Part of a small language model's weights.
Training: a variant of Adam for these matrices, 253M tokens, 3856 steps.
Each number is 128 + 32 x the weight over its row's rms, rounded and kept within 0 to 255. Layers, rows and columns count from 0. Numbers have three digits each. The size before them is the row's rms in percent of the matrix's.

# layer 5 MLP up, 768x192, rms 0.0916, rows 535-641, columns 64-127
010:097170112162167161094129156148108123068151187142145106125142106075138126190156126165131168077141176174177108084144114154147123111180130160143134133124150176169180162156190155127138128124129134
011:081122128126135152107141130107108094125175089123115113171123194067080084152123066093133110104099160143122137130087102124127171158128113117174141108118111117103199094114104136169192159153141097
009:162105118125129106185200132148073118104104095136107056114172148124117137145144161119096079127101070120165132087104090141082120033076094105087153109082135073092170110132126120130099189122155154
135:121123121155094150054134149129094107065197149155148066105139176121097112109163135145105135149139143069137150143161127111195166113109055182129105112141143079104100125123106163149084175128145175
112:143111101113121148128099123177149120178129121127134103178114095176181096126152128154147185169132075113139112128094115144095076127089157148086094163117102144164154126129136151143079167168133128
119:131099168115088173152149101148110089117147087148178107026118186144093177138086115156143169114084136089156144096169125184201204093095131134148163129088068100127087132171124157163063126135102124
123:130117078119128116124140119153094155141080131146090114138097163109137178129160138114189135079160126086132099138121129167105187079122165135135181137121125111110140161159104092191127175150148134
009:113115095098106139177131171187120134133184098170160128152103159148138158131091129118137114141157140107107157175064094156082118129128095149051131147169158123053123167147116087145126178159121123
130:089156155150094109075103149094145120131120136119154126077134132135132117189164127133157126142137174054157144156093117114155146101133098124104171149073085108149168143161086136126131193135088138
136:123148137140116165093116137197124137105140136136077048103176111132108088156116078172147048179172139123170081127114137113130153096122108138123042182113124056139142160148113158133126178141165104
138:108120198143108184092121120085133100109147147119133118107109092094134127121094191154179093165155146088168135116099130152139147150117073138135143129134171131122116142138162131107066178109120194
012:151170106148163112132135107125189114078131216121121117109119091164145197149219184135135179119102126113161103089178147169109103094113097131113126111144145166118110183144141127091101176117157150
014:158167145129149101147157096102198118138143217126120125099115073162142165133138164135125186126135115121179139109202117162109155134151140109127050118172119184128099123153101152144113172099154129
113:126136093123114088096180123141108088121109141132179114135117091106120203142147152135175150114079115037094138092095109106118132119131222144101095079100143166077176130122145113121062157151142164
012:101142144167110167110146162088074057100140114130117131177154159115118075149128094132147074112106191142167105201110087094176183114118077136158131122095123082102135116148130152166168149134182128
133:113102112174068173174093137090133103123116134111139139109085166151084129170091113151114163077113077128120212112095197164179106159156175155121119111134075116123176112108117111224083112152095153
130:112155145133089094129189179147142118128173144134117076100124126127137116098133185122140123160102176152115153138145105150086115100072092183121126143138143107134139160114119098103158128175084146
126:157189107146089122133161131165118114146121170148167107137106086134115175178114135154118149132139090107095167114064118100120118142155095127121146076083102063095076181153145122059120172144099090
008:078117148174143111125061141128124101163134132079165179141101132028129136116162051140103184123098175082102129181096180189160109148153170139100086165126116140145087152111153151121150119156144136
009:149159134119136134126156131150192107105165151121123093162137113103147141110119129199141121087134164179195155099163124085124174069160176142123149115126162132145180153140135119118181141154148133
122:110113138115116119093129130159176124102152127203196138118118145119090139175108093155147161159143119060153124139073137131134162117141144113177152104142118124150115131159104163168135135170195133
135:138156167172083171111118189089147112137181149170143110124103080166073150171138134179084105137096125072174085083158119174182171123111040186078104116112078114088077136138149171128080107113167100
132:099094146151129120134148119119132054166163143138197088102117150166105187134081141121164147125123131056163159146083141150134128095099126163161194118084076170147124139134157117076094102149130091
124:122120092104062136128171183134135137112141093126112121100085130170155112110112162108135136177095108129139160122106060144129157098169118213099180115072080122104129103157124144153162118154157141
119:123116133125123202144131118115158104108098127115131153118128175153065206207135146133107169113055101090145073176113151170074141149147064116079101112127121134137144083173139200191136135150147126
126:097164197159115181114140170080106120134182165193141145186137119089154160213113105134140123142133103162130175100157134125132190128109083159108124120060129130041129114126125106126134102161098061
114:113137077129108161116119112111096168100102085098159082094119123110115183149088109137180127082100119078136092127099122134168122111104163141129098144129141105130153149153131101127091153106123108
129:109149101153095167154145127165140094096159162101142134202086185135101103163133085146133150126146133135144106148120128134107102154157132142028091113109172074078124167126141122181145160173115212
128:173118103133103112103190125098121124098096140114156107127093138188126143167114175139113141161078120079077152112098134130079168194133112166175136093128135123134101140192135157153126165092154137
128:109137132193061130128169148114186193130136103119100088148139120159145128113147105184145124121057163111129191119092049092162144160090086115112123166164117077151184095115157193072167141154118102
010:110149138163190123170220145115111099133128101140163067177127134110115131150088126165064121116104099096168132082092122135176158076120163121096214167074119133119149168171077166167142156175114174
112:090099147155107089086201161156141142106131124188158126140154148148127126138121140098122090130118145109120157107144124173084167137071134150072092138105135174066121114176159147139081113097135062
120:147103175172179110125147138070102121154107036106152111111125151126097099134136154129160121098101095143084102102131133134193160162145143120103153142171117126153105120186155184178125205122215131
132:119121097124118155093150146125110138145109059088145146040105165146080169187183103171106151153138147128147152102089064113204173082087174160112157119145051111089104157160084121172121165104152072
134:120113114105164153118114080135109163145135108131165138139131148075109186141125095178123130093083142105143186057108105141145192086136161182137125090122100103124159166166163204145106123139151098
133:092152127151131141120124158092136073141147141109103079131109104163091183153132115173116121123092088102158048104132174118170145166093119156032143127083150117073106080156092167128140124146097191
117:150137095140106129136129138177185143070208162111121156104204136105121138181102096119137116133090178123148155132149033112113146116154123116057130110070109071143155132148153161174134132184113202
010:122101102153121158099125129131120071107152088115142114185165147116126052105096039137073108098129139145155135178073111093127194077149096117138141144110099149132100113131136141119170126112107143
013:122091083166118163101118175125057102107106125153130129160165163091102062125135124115147066057112141149118115122145104151121124125105075109165153077120099127112145094127118138143162076101129110
013:137099188161136106144136150159195131149116112166100099114109138139156210115145140062127179125084134155126146032138134161109095147067105122119143158131143140117186140107081103105076207094155165
121:118168130148131196155152112174143137113089133144115137200112120098070141140171121106075128089086128146066155131137088104122174087153141214075122134071143110108192139170143156172156090110145115
114:106134052173155135063200159136121127153190103137171156131179086084128146166155151114098100133079143101131137094150082133133137116170146153107119084132130121153117089165131129211154116174118170
133:121118125113074133135147165104105127081148099183157127092134130198120106094091186155117140152166159141219166111076158119170131081128124163124161146099076146113118046128139100139097187127100091
011:139135103087127124138124055123084131094098162105099075092113094134101155124153166135128121117136066109129107080164083122112139100145156099083122091109142114131137099112188157117118191089083129
133:088091079125085096050164101160105108132186146081015079150107114092088188121156150132110166127148086082186097146060155109093129091150077167130178143119172135148122145099154122155081106163075124
086:101144100135186111095113161178125104083152103120155151134122204163160165164124098100121143174140098114173098123104123140183126112118160106115119146102117171136100139200140170135127151130139153
124:114153127171109104175120162125137140110148143175123087088138195185079121108114161139136156168093072087137144142091111148101153122156161203118095102088100148113154101173083132093111153177116181
109:118127141130115096135126181150128171097129124078141137186089120081091113202105073134155120117118092182104181135107132190112145135145120131065103143105078124035127182119112128132175152131136159
115:091137107120087128106167146118108172080122081151156092133109115185098156193147149188120137149136084120156098107163129101136171188119123126089140157102156104121117138121172128088121162170049167
131:102139145153104088165196164190145175135168123101089092122095129192157110085151146149117134096076124171231064141120101104153171106074108128091155131116161158141166188115147085094170098130101143
125:074151125189120117102120123144123097129111110083150144103148084197173126122129134131159092109115096090131125111159095142141184061095122162093105149052149124139203129130191104130115167157138132
010:091121104129167107069159131198244118132121136152148137119131191093124103112120134122127144063134140097200110166132115151107104089114105131147168143157126145142219152135114151109143117110184142
013:104158090173114175124174155115064077102135131139121120153168135091099072144138133162125097114128156157154120168129090163165141082167102130129189130119120152091158135164212137135170097149154136
120:110160110078100199141126151068099169077108134186120165120092145144153176101129137140100119080159108089197149089124128175095180081125126144089095099140126119107104139099132113101114081132140072
115:076098153136154108064163148107153114145101156060183092154064167142104144159153160127162106149095132142182127090171137114144171062140135143137032157160109134165138178143121111149088156111170121
126:096173180095176074135089125075145135095137132149104100134137127156198144134134125190199133134141119120122169068077135167114128127111107159132115092174117152156112090136129229115084149115145110
008:140129080158120154115104102107088086084131156119083132093196099135139123140194163111140117121083107163139099135169103186113065103149051147118124069094121093113060153093236130111119116085141163
014:156163147114141106162133115155197180130159188131119096088126105142150189146139182095093174152093122122131125043143149132092154106104142124113131101164161189120108139134083082104089174121114133
010:176139122139150158099135163071139140142102169122126150110157077126144108126130209133140162128110154123130084130188165126148148188140139125156125119104117131147153125117166153126151142163200121
011:120136134113169145153182128130201124079160190145131126116108094171169168145153181135120174148120136109165116141160125142141138083132069179098131150152143174112091178156098143118067205151125170
129:109084164119128121025114122099134138083196105159125145099164150146136184138155068155151167145102146099126187107144114188125150061171086142103119149121115122172067147138133130173155162171127150
010:096110105147144177095114143127081070069118121105144083113149119054142074146134147118091141060136170182125096129116088125158161107170127117143114118115091152165139153119151135103108094089173155
015:106113073153122162124141171153113101095148089145145153170138169078099096148126104124094108133121154112151124179114111168123133111118115126167175152104135133059127098129073143155197124130185124
012:126168078066120133144133101183135085114163171153146124102143174135108176119167164063135161142071119112165152086138113192115049114106112169106092115146191096075081156178114071108133184100135109
009:132081115146139139101106161162084143135133086141108055140110170157154083182089104170118117119147125170092164077121118099098167118161161080148229113119142154131193140112174110147144090119081115
110:094094113203131089145108119149172120106176167176114155169139110135112106174134121142157162109167138128119105110117069124070100134097159159138124080164145134123223106132163143120119161147113146
011:148113129097107140122128112058007064118113091107092116114150103131123120101132149087196065137122151199111123097126094100125118125156089111110101087090114076113129107113153149114125099097131121
136:104098145117132119100108172145073095152161103154130116082157104125177130124107213139075139164116115084172107101042125135146173109106071154152127161144100119148128162198134202146100097117124114
111:128167069123078172120143146124146081103150142163173117138140164129109150149137146134150104074087123127066198139105152144086132124133095149137183120121084131113085132110145113104120102083115124
129:105140123103062076132135123086126053100094092145136116092155136150119121111124184140134183177132176116211110141100099096176153094087149160115144117096134115144103154133106130087148110156089089
013:098098102119137114121124176126111071086150106161128147197144158101085105142153122119124075098116153128146112213105094157128117082125116167106128127123131075060133138137129122132195170144158114
011:104133155170168126087130189215188092106110121152131080125107169106131134154128110090085134096117167103203141092092092153119152080097106113103206171096108120081255159155104136101135189101161130
127:041152135129153147112194118126141064124116189107142089084118116136100128141161123130163070159094102105094109134144075130149168134049114159115107127084167172167178134192108158113166120165113112
127:138133109136090113129101106123081156070168100143127077106114088134105129133135118147048218133085106107143144086156142107128166169116120144121139135134062155120140145145116112135136157153169129
122:114138140143097145101123099183106132143151127087153108134127094147139134137127153141116113140117132091220084139124151104185133125156102137125114182120120113084109136180145154155077196138151148
103:106178120132087065071079116123183123123151088141113128143197159137112163121147066147135140134129120104153137121129156139148122131108115090133141131142135097158098128162160183127116186096095137
129:078168102115154123165126132106145154167135126117107156105159148158101116160125126163072193133102123104202121102089167163153151120114065151121143063068104105096165147147117141169139158152117126
100:129141152120121133088116154144113149111141090137166135161106104128150149153098108096116170152116113147182179118067095169071123111149120115128125167108056117171129140161117133158163212087162154
131:093198171143111128109124114105166107141149120135105153121087152126108109190134179146111175139111087103135136109058112132106120126165091116113128105160077118129125207095096137156155168114077154
010:095104105117154077055098161209255116115117144130088168091103157107130103112112127114091116097135093052124131165116148167074063100127087157109180121107131078126105179095142152105125159140126150
011:137175126099148120162140112154179126096144185122111111076109068140120173151140164153116145134142089121126130099171118150114116119159156137092074120151166125134069156162147124139097207131105135
141:095128098171113139090137076092152111099120079069128118139144172146105126161101170150117148176137082106211124083097115164108122120097097169095124151085092130164096165163160140130118138114133149
016:143179109162150147095150102160123190089121156191139136155145140109096137131143144108092145125115136110183126046122118179114118060136107167106118101120128182089206141156145153118153143160168116
135:032154192172127157094150136116074187110113095143111161115153174079171142148093138161087077130121114087120093120142092174142106115074115211137074159150130154084108129158106075136072139132118123
011:163144104115127109140148140125094156169092069142165154168114148121088084124140110140167089118119082095140133102114131137110132100097079113109143096100077119121148112132072187155181085143110149
128:153128109100173173108124133132098153134099158125131136145136102125143135176083169178097142159106164100181094110062079138120158095158078207176143145075122108112138114106101155191106157120082123
121:175123187121182134112131179143126172124126147145081137137128145175141109125130180150168058087161140128209100164104144157128116067176103125113141112132172137123126153154140146160092153095153174
128:138174118167150134087120108124137151136119114161102115119089186169112182124155129176107110135148131107097105134114145158161189151144070155090180161135109125100122145171083128184106165146135113
127:097145126149107080159148054114129128082094132193140119130096130065145167125152142128123098135076108127171141110119150128144134171123080130145116159078114117148142151201137127157062181099124144
010:113165122165168148093134153146188169092164147121136145087148100069126126159165153160096147126120146149140106076159139136117133126161158133145114105146184158158167150173150080097134115173133107
011:101188106119162151141130132107148122077169166142157104097118096126116127157125200147063204096101149089159056097135115144167103085139131140093076132127133089098070190175121088113104147135113143
131:147193166116073135111133135145108099090175148126106131068136193079119254121109144156137149170135064063118121082109102112118111103112184160079097145065120119132101164150150150121093130180097109
123:135077120121083137148200147102100128131122151136161177102111131131151130128128170124130132113095065101137189154130089133092152099054173161069137166096157168137106120127087112154156134142157107
009:107169140144178174147175171138124147089136144163167112093136135118115154140177209154111179132132165140155140122148082139141082136156140134119138150132162130148193180141141148139085155137214128
125:134187117117146109060205129104158088091114191121101017095171093158212137116085134166160114170120105114119084136098079185175121134125087142138059104115122134154112170137120096194137120124152107
007:143100137100189105117140170072097113107136106102091093138084088075114149117122128091099137135117168158149143039103094126072156150166101076140040142121146142155155104140064169122160200090200108
129:160142178159072080109128112142045120096168104149142113148109193136176170192127125126106132134073116135110094122093095117088219062176128129143125112120122124110138157137156170159076128113128167
118:117163091199128136084146105163133172075118094118122146092086106146147140146092131120074066150100129133142110108148102129154123123121134147087120131100079105057090117154120120078111219210107100
118:135150129145117191134171147128131165097121129184147123139166148119110089188142121126103107118101142107098160065110103113139141148107044141100093097110106132143104116179182155118153223171139116
123:116106122095100146151146111058171142157133154146134171127177121132099212187141139196121090089110133105164151101078141159161140087167122140074121131119116107151137158124081235139113166076187175
116:118163162147082153140155149161148126121132104122164122090143061147120093112086127182147119159082144152085129062106131126112147139079111130148111129152104155062111234197175149175109169139095103
132:064080198157092184120116122152114136182203130115185125142132167115080138127159089138152127069065139089181155090111116122155150152077131128107098144145119053115135158149129107101088148171096102
123:170152155172132138043149140156123127113124121166108142158188126176063142175174121109118127101157104119101129124122079142119130137143130166049160110058135131142121125197106109156176043166164145
009:101111151147111139170126163090160071105124128092114124091157109127165151102165164160108169134091130140097107123126115149097078144138091106100104109113124089131095155072084132114123140125169154
110:127109127115150131081099134107082112138182066145084123132127135126146172129115139101194161136094171116105063109124109137130156062104178173105138179152121158154155101196100105158086183134079205
127:129131181203119165138091118142115133135100147171160127119127098164148181164136146158096081147065101080110089105097128135136179074078147138167143179075123174088133156153086125108146149140128107
105:110135102140124086175172086215147121114126129158113153133182105110098145083141130136098114142023165149138069107079109090134097160112079113125176172083137134133105145180139175158145187163126192
# layer 5 MLP down (transposed), 768x192, rms 0.0784, rows 535-641, columns 64-127
009:116100140155145118153130176142165147135108134147101070120115093140178096079142157113094078197126167077099111063169128095125136173126142192100150085165074115138101151096141144122108076114171103
011:153115110141135100187136176186125164118122207126132130087162076167102158117137081141151111159101162098123128060099123161109130106164142199141151149137137127123061094120129165128092081162159109
008:076131130111108151101115079119126037202181129155201162129160113119138155161125093157173159090138103191065137171162118148167117157161154087145138148195125071136070124087079153142144147124081161
137:171165097166106119127151091184121057129090152094165146118077111069085089148150182165083145116138125132083133133103123128124086126091142140122078122093107095140137122159086080188115066156115126
110:078204175098080127151111125112130135143117147078119184092153109103119158160143157146078089111113164141123145124147171135108112144125129152123138155205041153099087087127141137119110108083159101
124:150170123120087059141118108131103124108133164098185095157080124126100142191126124163089130116101093120128124138204129112118083159080138153096099144111202164133109155104118174137147106124106127
115:116186169129062107135155169102066114152107156065127169193164115098116128106062170150080152158120116120091095089131105075138132168134074156114089095144098133134151062100154096131176174112114093
007:151121173132129122070199100127138078116116091124078103166150121115135113124107115180123140173110094164156109136206190140120141188181081103139119135103134194110146095126124189136160090153140133
132:088142179152098128154057199058145107173195173115127100109096107086104085219088090118139160093156103145084166154154154141110113155166148101128134128140179111133097104136118173114116114122100102
138:130140099151120155165159119135122060074108140142149161110139092171167154097103122088106155117131123132141178107161147141167138132144123084115107118188090167099091118082099104162169084147116136
150:108164174122089134108057136078134130175063112095117101127123162143079171120185124215074111128125176126136125107100084203123123104115055178119122141121120086135176153111118155131150133124151174
011:137082163125100140119114137120101132141107062131142199161161139108164072129099128255126151090201098119119139185154140084124104139136148097106164099101116121080164163133113128106203113135131127
012:152113139119106138127127130109128133123139063138113165156129156107164097116141160177150162055182101126125164170130135078160093115134129127112164118078176113102191149094133084094209147124090151
103:112078113112110159121128069170130043119149123155062180151095171159140101139152124156134115153120136160121105173122126118099092165122168131162154076156061116145123158135102147099106091124110070
011:147115112122144120180118129170144136151121161122163184057136086120103173116074081134148122163112142109073129090102138159107102146152183192143138118155138113133081108101099156136081120138102101
156:110149112138111140188148099117151151153125097131142106122157123171152147137144071202138139146044150113142136103069200184176072113215119169170142163166096106088105134130124135129106118071098161
129:138154126129177115081137173157096096128144122106075105140137107120164131106104118102134103143113073100071120097128080103124140091103152182144078117130149116120132149080198122113123141188120124
116:120114153078132227126109146096092118170152102125140127164119150115133142108109067148175098149124140140124089151124099124103118104120121116131129121124090179137226156122115105090172141090160117
007:143130123154107067115167185164071181072148160133137105117115131206124127111122093124179112142129180131174135121097118123139176081092170185125076112129051123153191074124146136132094082127117115
007:121093192125155159113140171114170081149101127160089089117126132114129149112149180017106122208112117100098171086161146173102142206154096171127161136173123149134034107093168162118094132099179109
118:166143139135129155157112123144130087097123124126157160148171157116141095140145125154133096120111102171111099123106161098062110219071148142109101166113167122125139194109129044129098048134108187
133:132110152143111116108180122144077139126105106150131139138135142179122108093097139185104091183170119176086174102138117120113082103076101135163107147123135075157150114140188125148088125131145104
136:109101095140165177155113191109115088080157117168083146158057100102086157126139132149170127148148153106084125179109081100115152126117090120149151131117143168129116186135134085125147144113097115
137:123130123157154156089141146095142055112140112180140073090050106106224129070129125143143094128130109155052117115117158187129124084085149198214175142129075127062105150109137165135147117107205117
119:175140144116153145173146120037157196098157140128186133099167123143174115077180109202109107142181169118127116074137135104137131064140115155094120157148165124143180152092141135113092115119167104
118:107101141169142080078105093119113117134117135189142109095131116195128183144116141119199177153216114119178078151144172123126109110177110134156128083173110047124109151086114076142141133060183110
113:154122121162149120139128165102135156159179140093048156147144110105121082096091168195107118227155125155110150072093121088143132135136116146117162083117118115122120112167148060118130104121150138
127:151149122134116138128163138159122203195065148166128129119164091085120129118104145144051092157112143190130119091122179081167152136148099117144057124116119155141110124114087127130117153115066081
145:150148148105140194109146108042138075153086161118141100136099090139108156102095055197136161195094105098105146112155132138129137175137183142163086135150126127157100165145120108101060167078137134
114:104102117079124154123152114162127187143147121116138088125119159114139099174168146183170128119133152154151132084146145117125094103173110103177149142169113074113124116109108154107111162116151089
007:131096128104125097136178117161105131189166164134109181106149104131126167146159100187205142091103141156086136136186132163129123175167127142143108170204085144128105122091136120133122143119133105
106:172093147098178121129126129160156093084089087152094109144138108149178171104083163149127129126100149172144115135103106089106099062187111126190080103150092092126141129152161085151158091141130146
116:133151118077198093124116096139133117090195166124114159144106134153127116115108144135095118149086168109165153139102090130117084134167095114185138114081129133137142119130068120200130126097094178
148:070123132142103065146192139133187145147175049128161036106144148093063124153134093173123146132167167102107143120079104118172138154081141112117153127111149088119134110126054148096091090107215162
136:143092162098124141125154102149146169114138104083142089105096118113160126125168119223152088129108133128115091167156106170140138149156141097101131118122102088109160107153179115127096107074130053
130:184161157126134099125092157115100083136118092137146081094166100146122129131189151232095131139095186114164097081129144105141109131127142155087161096116084185147076082118107157105171110069097071
117:127096119111111125109075158137171098201084117144146117162093136121162127147094100065114125129138121177140074138175181139151049117140104050181123172132158094066134101073190152103105105096113075
009:130130094155165115171138128166120118161118169117132044068115098128121165129137106033132149161084164134080130074099153139136130202132156195122102114132116110155064106109098125145082136098109096
011:123090122132143117156094176190118094138141159087169149108160085146156114150103089089114096189076104130082127067040144113122117108115167202147126137151098094169087168121111176146061115120113117
011:131184115078113157102105082088134065123148076147126142142123164128137081133134124171123166094215138136122098179169147098138112080130145181121092139113141091080132128129157127102175095166120128
123:090080137077142102079128137123158102127124129127145141122119086104114086110121102147164109039147090166107124098081136122074116145080137175115123147152158101133132095121142166132130175123153120
110:109125170186144132106112151148116177143140101138153176211121176136086156171134158080145117135130125216153109115175115119178139169088137110084137108116041131099110061140063092055146094107170133
137:121083136188058120149167119148174129155151120100102180126131091112123125163159097119125161112199109133094109100158147099092128052143099164171139135098079197124075112103104173095078130079088116
008:099117184083113149121108092067160133120159130168120180130132184072135094118140177111128119109183104115112146166163094088144096132104102046112167101137150104102144142116119104135164169106132138
122:095161121090105107146115122149117090084090139163158195113103142087146102110130147058124136141163134103122137144133158149086120115084125125167123141123134171086159176052161108133145134163121183
067:136145122086101092110165125095128098125104138076137132128160088132138100149120091255165065114138154130104172136138108129127153118198116208165135094109138111101141125086126131071139161100133142
114:076106087091140188152132099157127106182136137121188142138136026161166107116075158138118115103043154162117163183173106127126110116127082124129176142128092103153105123103095153094143080109102106
094:084114105159132114066189101089121141149095141152069071091158090131146132099131100173048120112169164129180066108180106112150151070149194162181105155156113164110133054126145144166133129091153096
102:131118159050117129114133148082142096167093127106116096144134084100083112115139069186132070123123133145111131086167167158120130179165121091098116144134173099103120099082182121118108073152164064
136:082161080201136106118101101109142179107166106117165086134078157119106056165082111166150167077131106151095139112165172200156098128070105141149084098132129150135094194136119164126143122139117100
132:158141169172140097181114120137110117115080126119131111142126138137183176187123100195162107113050126102124075117080134139152075109152136100143107157192108145176095087132136136108084163155168115
008:111088112167140144181163177129055132166092112116069126143165127148154139087157064170077136184157115132095107172141114138137114156127137180127081074134154119128137134113132127172092111132125103
011:123078146174145083152109152169142146160130169092166114077129090147153155131118096123115105163072130093096123102105137151121162194126167131116137096187082116140071150107115172117049113113120096
119:130145129054086044151122121128106086131147088095097092116144176099104144164113132196166165119129188122155086202121115116126143123188119168175142167079118085152136105159077172113110112128145149
118:166158081073179174147091148149113178112084102117167190141132114139122081106135113096130108101128130110137163129190152148099042140063110139125149141101166129144057079097172103097149143147154102
124:179170062116154179161117072096154148148192100135125062137122122094151095184094140208113094132115109166153148120160123127215164089138139169104152133120121139172063092134202132093089156127128066
007:075069135133134143094082178131150142151079098119219156116159130112172112178105146202095085144146126109110127118146149067207138158096249121133153136194110083154162151143086146100095087090142163
012:126152160097148132111124086069120100126115083159133141147145166127156077101130147169143165065213142123148116160173130126145091110131118101107108092097154126092134134114159117083213175170120125
008:101084133118122096153057173162147180108102128135193255107139153087132150130124123255104103155183107097179115161102099117103095089124143148139170121114156112077156151137129116117111129113087137
010:154094128103115132093125095113138127155123065141134161153135146089157097134122120233114178077193111117110145164177148115156109175157158111107146098127132153070187145102096123108199133123106137
128:133111135099134121112133115145163095131082124091153129112095120095105101092193149137170128143143189126167092106149098108136082128123123176118114153110133172093068063124119133156075148093130127
009:151137143132162105201116140136148142126117137131137122106125128136172126090114127123079073246135150090117126131147156121131136181090182231097119107140106120124071151145146159138081111126137092
013:130102088147130102180129143189125166172091167078152137097154092139121143120147077157165138180118161131110083137065163115134134102154127150132112116142055117130072125125117161101098123138115130
008:102066180116120133110140153145077130161092068072165164158152100108178069133111100211111092168104093112162118166140184105135124114110122104073121099149097123168162146088142152082183125139110112
008:115102152133136129152125174108210120132094206157078114182160108121104118107138166109073106212101108097083137044194123186119120158175078128129123135123176162122056145170154162130134140140162149
107:154171118103162202101137127138139152146120136107138091128167160138092170155090129161063135132120120145166140141113188158131205079126099137123144130074100130125104128104138182137093096101151092
007:087149139084162132086046097123200106116166143078143096084132145113101206144119158105064097102103103092134148095176122117142132138104170065125157119159182142145123135111128109123063113134113122
144:132080130150105091153122088127131149132177137096132148166134123092153137163140108149154129122092143113098194105148136072142133147071047100074130102135181168081114114113157038144129108085092149
111:134095142136178131153086151113068158150121168175081169073115157162132113079136118124125150135125112133206114107148121122162133110101136119076183139093087174167138135105113163148143116137146153
133:162152133151116104147127095075138137172154134108172089153137141113079101158203127202114161124141084087107145154128125104072189079107102182233150089089139104157137107141163191129132151141091093
012:131108091144134128150138164177129147184126182077128109094146091117142143128119101121162111160082149137112111133076158127131146163125123193146132121191042120159039087113091169126078110097136109
008:149137069136155137183169118092096093192149152162092105109164106154096125052109100232142147074186152123056104125141157199107119179164104135136073110138107144136072084056120169146132092143134130
125:086050139157141101121106120145112090157119108142141160154169158111169131103114100181138113084144148163146161129106125127045098162088108148126167085123116092134159147092158179103149164069109139
129:112136115166161156122100143156123114121103080137101076179113105142161086072155146188137129104204144158176132118129175063106070080127116210161189142142104105144125165131180150129103132105043100
134:061215136092136120164177113125111130135091157115143104107085129172192127094087087101140117134104153122146148165119115198165118130132131140122196138066111117220180124112114158106158107119147134
104:162125150147160172140139105133137155155153168141161095145086103182130080109127201255133115148132126169086105096126095121169101146177147202137123117124054076102161118127119138129094069129169132
124:142097167101190086130052159104111143137159155157111079148131110184154077116113132190126124091164133121149129165122112112145126120156107185129143153105151111122134134152144179117154129157147169
091:101182105084135129144136149133096129075157090133117129125143128171154107137147150239095085124156179121129129138149132121145158121060098198124143115118185116089128118106107154149167066100154117
123:115113111165136088178099167134124139120091147179130090126141119097214131051128128175191109071080116172113138137131132132092082146113120163092132151106184157149172066105203111129146104141191113
007:100028102190083150154176182150072122148069095118125145128181115124126130138130084195162127182174138116103111156081129132146131139124113105100080083104105117146173089149124156151126117119138144
009:126084205131120147088138125086124128132105076137123183172147139078170096118131190176145126117159120094137172180170126135129132134125103141110192099107134124102186144088134112139200131119132131
143:127100132137114112138064189102141146139183078115148114167059161136103109107121096172066054147159143155071150149131148172138071085095099150085169105149132126147190072133150140108084126180134185
012:114055124153154107141123174166111115148127166116150107082163088176165110109149108207123130096105155135142103135126113142167104201132142102169177107175059087134073132049109144127081108095162120
143:154125056132182121111095160081169147131104132104120177144127183117158140107167089136115209120082149144162167156159203113117086141149107133140151095138111084145131127128136108135151080144136093
009:110074110119067145125106146150066104156163178099122127154202101137140144155172070118122152096076128176105152109076161144145134131152145092188118212151125089177112129125116137155084152111109171
133:122135131135102092138109179092106156113071130134126050108146152101169122055081128220080163110145130146100139106109129177099131150137145225142110121092144140142167147167099135072154135154121150
121:150188133104107175163152095103108061148109099077155122116130133147141123145112144177125119101140119141156094059160149150097191139116108086108090163178105142154163145172132114084095107149069127
130:097068144120132111118156128110203102155105134124067073133136167107120146092128149240100130151118162141119151143086115153125182105133134128097165112156072117127189177101093122123094139161105133
127:109096080107126134135096091145112082139115144088094136109095115097166125089140130081098166119136146092115128191158189140117082157203164093130139159104117153108169123123075143190104156123115198
008:112093210142183082164123196132143150123112174127150179136143139138179108129139124150095102231150167111164133071147100158116117174122116210111183083141114172117078132106164139113100128149127121
008:104084161112104124128145121110101168181086089141115169153129118117189115090091124223117087131180127081139137151168167142146091207115126152081167105145123162133181137073147142133181131131146114
130:157121163158092189135111123160152159141152115209104146186046139124142101098094130080092107111124126130159141130167114119154075180147135149153139173071124134062164103099174103110127175099136135
129:164139123103222163087086109150113129143104037105078152084094134153108067117114111126133104169139148155146107103119181147150099203155106088163115133139131061152114136154132155141115096123125139
007:159096169153157104149138142105140130121102108117162190121095114113146098095090109198077072204219103095163106234183147132117119171131141165078173079133117126055109126132161113090183134137131134
126:138171152162130125181142152159206094102196160134118127188129065110173171155087112163107132185176149113095139127126108146153134099097140027088121189120159154084043112121151134183090165125127127
006:117141170156100099098121135166180093078158093110128111106129116128081149101128151164191103075153119134106099162237117134083084058127165135089133157112126119096078144121138090132115124176097123
124:103130102099113184086095162128077070163147164165107157129166141090100117115087139123103132043142083129132124164067151130135129085212154079142117109129172115077115114071229179173143150160141116
113:140074154155159124130128105126101105185125131133100163120140149125079122154180091124159098083121129157112151160085181137102166221130121118117100175099202137146121047097160106166147100141096139
108:076175143150157081128126159137120095171130105127129115038143093096113142081101141152139128105150096176148070127121131129126165107059201105109126102142147109141136144064113155155084097120157128
121:189124152181111145109161151184071129099135061134115121141083179154132050109154139158140145155179130157122131170142129100167088122091118093150090123151150089075093097069140046113162110145113124
111:131092179124160146095118122147122132102139117120126115133161110121142119121168099157166179116121075062115102137169111170127117101140136114111137178093149116208088083168171056105129118120149065
125:152105114142140132139156106092159154108133125147109065089153090115152068099109167130138155113070117109100090192129115133084071181133085111175088145048166117159135070145088125124064107132224151
124:109170114108195156151093179157152153129089104164110108071079118115099084127145077041087113156116083144190166172106158124151116101107156071164099166123116052127107136158155127091167186149178161
008:104112089145083152093128110113130139141106068126196188130139171091126120151111108231140087159242110122111141167131178054176117092130181161120129135093151089109155129164134148110160133131121165
111:118133148112124051101097170122097171083128153086120094163154141099157108145083135178137092142112115155153145132094111098095191155187114185133152091084096186094131138067160158135117109116138113
130:120112096066137142148094137150121106127101107085105163111120175146076132191164159141130086136164125115131114146136149133132154188150212123156070082148106039136138179059137142160151090186111123
099:112203141111152139149049141105179144169126143146158106092099085081112111125105121255137128130176090121140089098106086214085131088161155159146153141154049109134126125091172101137127113103168072